{"intermediate_size": 1280, "norm_place": "pre", "qk_norm": true, "tie_word_embeddings": "early", "parallel_block": false, "init": "orth", "optimizer": "cautious_adamw", "beta1": 0.9, "weight_decay": 0.15, "final_lr_fraction": 0.0, "batch_tokens": [16384, 32768, 49152], "max_seq_len": 256}
Each number is 500 + 25 x the weight over its row's rms, rounded and kept within 0 to 999. Layers, rows and columns count from 0. Numbers have three digits each. The size before them is the row's rms in percent of the matrix's.

# up: layer 5 MLP up, 1280x256, rms 0.0784, rows 749-759, columns 0-127
# down: layer 5 MLP down (transposed), 1280x256, rms 0.0727, rows 749-758, columns 0-127
up749 105:450513493497524496484491517518517548488503485465495461527481466464512427517530494507472493542483485504522511511529544501487519511468507493514553529510510506492505539454489513451491493487522515529504517489466465513524491516520450538506515488527530521484508499425526469481497502496522534488499472542497504497524472473495482486501510509542515513511519522448497483540488507499518499432470
down749 106:476505516498518454504502469540501488495504437434521524533471485517484512470497483502517502501515518491527495534532531491507523460480509465515506501504545509524502526518457486507521496500488489512485482467465515490524500507561469500495466485526505489528524533486512521486486477520503463477527513472518518503505493454502502500513530494504474488491509460492517506476521483501482496448470
up750 098:481477516508496500503509539488506503532476507452489480513501541522483516489495498489492488490496492513472433478473494566447491501517537493537509471535534512485471488499499506479491457509480495496505460506480548517465494501539519528505509545551492499554494495511498511487536471550511494471500521526500476527521503489523509507483491546494453443489504483506503405490504480538503471514525
down750 098:514495519492459520496516495489489435501491524508497510490485513466491468564517470564518495451520527548496501497511478469507527449503479488485466513474510508507496440505543500524507480504475476507509497519482455512491486457483485489513501512512551497519458471479537523529533514495498487510505494554503502469510516506554472470505527503511477488487508495486511503492500459491534487475486
up751 099:507507453529503455494499525468557538497534527493524488505527491480508473470522492500496547458501498484521482456521487486474543518502516487482532508492487506457471510494495502485484538491533466540534553490485479511571511498459481508485499541523506534502512500529515517515537499488517484485518472552506464542488474465471498500513545508505496508486526509524504419481491536453463472511479
down751 100:506479494472480509508534502481540503482521531518541509530528477493526514515577548520467486520482518498514507497502484490532513492499538522465496501528451507510506521517508521491488487494499506462496548492464491527540455504524518487501536514466544493505456488482522534498512515451511506506498492461483491539477530468500507456546524496504489524482512495524500504521510487468486479494502
up752 095:515472499563494493479459509501493497480506500462506525511488482480518485509481472487516514516491469510482513459517502507490497487495497487504500484458491546504532450515487534547491515500547487487530453507467485488513504493494480520530506518472536508476509499522498508522461484541538509497489522486492499491525468492508488509457487499499483489522505495513526495502519487510551483493487
down752 091:515476477494426505442509504485485468493535482487551503494507495521493456511493471462500497485509533489511523518507436477468507533493528545521535521529456506467517460484495477494504507479490495494491469540506477448464500460513509471491517506530517507506488509498484511487480492522500517515488548512473519543506466483557496508546516490460472532515518561511473515527517503552445500485508
up753 091:464508478516487460521506497477535539505520531541488471510530516506486484477513472549470492489502449473494468508491458486500546511526468511484543539536491528477488529499498519511493556484497520486498472489486539533568496523494495467480494517484507529502510501478476491527518548523525549529514552504485507506487468517478477506480484504507431539529497428477489512516467487522520495476536
down753 091:460500506486508536506522469525492463487451515498494506508519499493499493530503509474492515526481486472480522533499545514511495505474545509507474497489442517516522498493491459505529509473514439513476499500515522464466459509511524477496553482501500529474505503502518562484441437496485513509447489513538479536495497486453490488514482539475529513488482563533485477471500481481465493493505
up754 099:452499461514486510475504510523490500495536462458476516535534498473521489465486478525528538514511483492518497431471497492535506541466470496514471489466549497528515533478514504507501515495470474491525510473482503530471488526521500470495485487520516493467490441487543512540515482493509464547509451498504455525515479476492486544463520553471488465519565518478443507516460496506459468486472
down754 095:473515478522483537495555518481492522475533505492506521504485476497480449511509502506514530519466486483473528493440517533481457496504509533465510522460499500463514501529469517522519492475467495447455530499482534491486495501484483518478511492519471512497525535474491527493497476508523544550482494475494531482508535537477506534464497483549478497529504518490506496486458488515467525478499
up755 091:474505499483477460475510471501520535475488532529510452463473504456498497538519512512480493527476474519494491526516522489475499513507474467511487493519496484522534482510551536467487509488470533498499504455460506508520462507491457493496458492562512528503494443501481472475479534521494531513488482531479501502484474498479485502469497482479522467532510471431488476473518505474496455525555
down755 093:495504521501506521484466511498502417487490495474526506502494503531477534500508491508511502538503462516512505459480545534501488545487529534510451451465513493500504492478474469482508512513497492493509473502505512472466488523504507530483542520468520512471492495521488511554518462474508494500505493495517510499508544514517518492535503487508461509523510480517526534504458481479537536480478
up756 102:503472486539493479504471486454527486527519487520501498487506516544552494506503514502441510524527477509514458458521494512471481563482513517498476479526562501503501493513507484521547489523464495535513516497464545511548513502533528500565509496511500480513464497483528535520498523522502495484499505452512509509515523459487499470474530468490545517498490545455490472551493477496514487513471
down756 111:487506487490509518494498450452529472543499475481478511542495475491490492500482498516537526440455522493536503453527516479516519537534510505500537467474488517499526514491476518516551494521508498517480485538493537482476468471525517506496509516504427579525516536517522504545482527484509483537458458484490504510504508487516534502482492469521511492484459494465509538518512480467496549511449
up757 107:484519491506503521485500535483508514477565519511455465541495521519542450517433503468522508459513451470509495491446489510526526499484517494508482533505499505469512485486490479520501457520503483466449503478496512521481489502477532446502532481511518461521496463450537517509492488462508551499500514508483568513502491518498496571519521512480512497477501491488464484504485508483499469504534
down757 107:472522489490481497499462458523533530484515510523459464507493491534493483507514496466523513502477541503501529503484471505462434440533492482469496478506491532485461533508521499505479524514510496506500494538482487451483525492487505451472500497529485554482515538499512482497465483466476525500471477455515518506463537480501510512467510493481530501456478518556479499485511528496514507483527
up758 110:505478471509502522502510522486501510456488475495482515487529506511509556491463498477501484530523458514509482496493526493454510519487529501545537476507481533548502539482521480529511501518489500524511509505523522533498485523511495518527489559493505525547477488497497507497468515485531504489499488501469474489491476491486538519535533470488533530521471477459499520526488474500522482499555
down758 107:517487518518489508506460469536507507483492477536498491528527485479499498528487510489509469473520519525495473480513494522447493499511478515487488502477506518493476567525463541499507513489483525510509489506486520520533482505477486516514529546476524495523464504536506508496476532492528483508438496470503496504462537496505506532516477497510522469479510500514513512483528511501463492516465
up759 108:485493543494503501492523506477514503469555516467476501518460530477503556484499483502546480532520524468510465475509529508496496531457498504500533514451473491520494496505501491510525530531466506451485497500505459475498516448493493507515471518515516485486518442486518484494539475492481554504490461495536475485499513487494494542490535507490477473557532489495511511515489484439494445460491